{
  "n_layer": 13,
  "d_model": 384,
  "n_head": 6,
  "n_kv_head": 1,
  "head_dim": 64,
  "d_mlp": 768,
  "vocab_size": 14130,
  "activation": "swiglu",
  "norm": "rmsnorm",
  "norm_place": "pre",
  "norm_eps": 1e-05,
  "positions": "rope",
  "rope_base": 10000.0,
  "rope_fraction": 1.0,
  "qk_norm": false,
  "attn_scale": 0.125,
  "bias": "none",
  "tie_embeddings": false,
  "parallel_block": false,
  "init": "uniform",
  "init_std_qkv": 0.018,
  "init_std_o": 0.0,
  "init_std_up": 0.018,
  "init_std_down": 0.0,
  "optimizer": "muon_variant",
  "lr": 0.0159,
  "lr_mult_down": 1.5,
  "beta1": 0.93,
  "lr_head": 0.0111,
  "warmup_steps": 200,
  "schedule": "wsd",
  "decay_fraction": 0.841,
  "decay_shape": "linear",
  "final_lr_fraction": 0.1,
  "batch_tokens": 262144,
  "seq_len": 2048,
  "doc_mask": false,
  "z_loss": 1e-05,
  "train_tokens": 908700000,
  "steps": 3467,
  "dataset": "wikipedia_en"
}
Each number is 500 + 25 x the weight over its row's rms, rounded and kept within 0 to 999. Layers, rows and columns count from 0. Numbers have three digits each. The size before them is the row's rms in percent of the matrix's.

# layer 9 MLP up, 768x384, rms 0.0983, rows 758-767, columns 0-31
105:518458488485487517503498550490548516508514470507503470466463529498509488497488460498473510459536
108:470444479469498490509545500493491481500499486497520506506486497553506528493506489489490570497493
099:533477443498506470531490542489500436479495482549475515539519485505487494510496519514531498495496
097:490499495485460519514520484513487469528487524516473503470527490515522494524516485519473503532442
093:524471560500498503460477554507549513500537469486530492499562496492484508511454493512483508523464
089:507495516508466502518472527508511482493521512473510563482489491507482500463493480501498499465497
102:468484541496528479494502432544475495483456500488509475515454540522497497477496512527480517546496
099:499482527510535491527557491483462528502475497495542506493584483514517514534495509525469500481481
098:463512492541478520486481532487550490493474519480533469538512501498465463469510471497506492505507
097:519526481473513499504471445512483512529473458451476543480511539497509489526470493464503497461470
# layer 9 MLP down (transposed), 768x384, rms 0.0711, rows 758-767, columns 0-31
104:519479486496487463513490512497560498523542470523482449477483502506527505558477508496445507429516
109:508470498433484515495444510536486506520502507476535517570526526489495500498485520476479492502471
098:503495509496497477519535505479515540489456531469529543557481492470519530448480470511539527420484
096:498494498491475533501515528502499490481469517526523511465482494521551516516529502535467489494466
089:483548507534471502537474495512488479494504536526540504596550482521492499515501554507500474478482
091:511478490480497517507520454486516496515467500529491523566487487553530540520510505503468482442494
099:504469517498481489485491457467507490522514549498518516562518502510527492521537538541487570506475
099:469502494486521502489526492480453473495523484518537551462497473499507523550503491503462525528520
097:514482437521497522469424549510538507499509494550508479482479459503476453496495504449547481484521
096:508495536517507458457474503474524509475478485502470519482513506482495497503470494486506543517491
# layer 9 MLP gate, 768x384, rms 0.0907, rows 759-767, columns 0-31
091:533458496473503468545537437470491468522488518500507500501460493529467497468487502487495528469508
099:483501475463512498473476464471520517499487510501546491540461480499520532507492533509516510547481
099:505506491491541515519518429538522497481493494505488511551526471523517506473552531523449530501470
097:492476482503448511494537495481505513512525490515526506529507491483494489501501458482487516493465
088:521488459526484465450483524507485473497505498454497494468534487517510489467473470552505487517473
102:497475501488517496462504495522443481518482524514541493556535541570501481471532520486506494486514
099:507550482522491505476522532553494540499462500535519515512521498439456490514473511520514463526510
104:461517495465531468487499483500503508490524511539501477488452483467519466534542469503482481464460
102:486495473490489494456475465496504564467439495506510562476539433445512504516528509515484491523463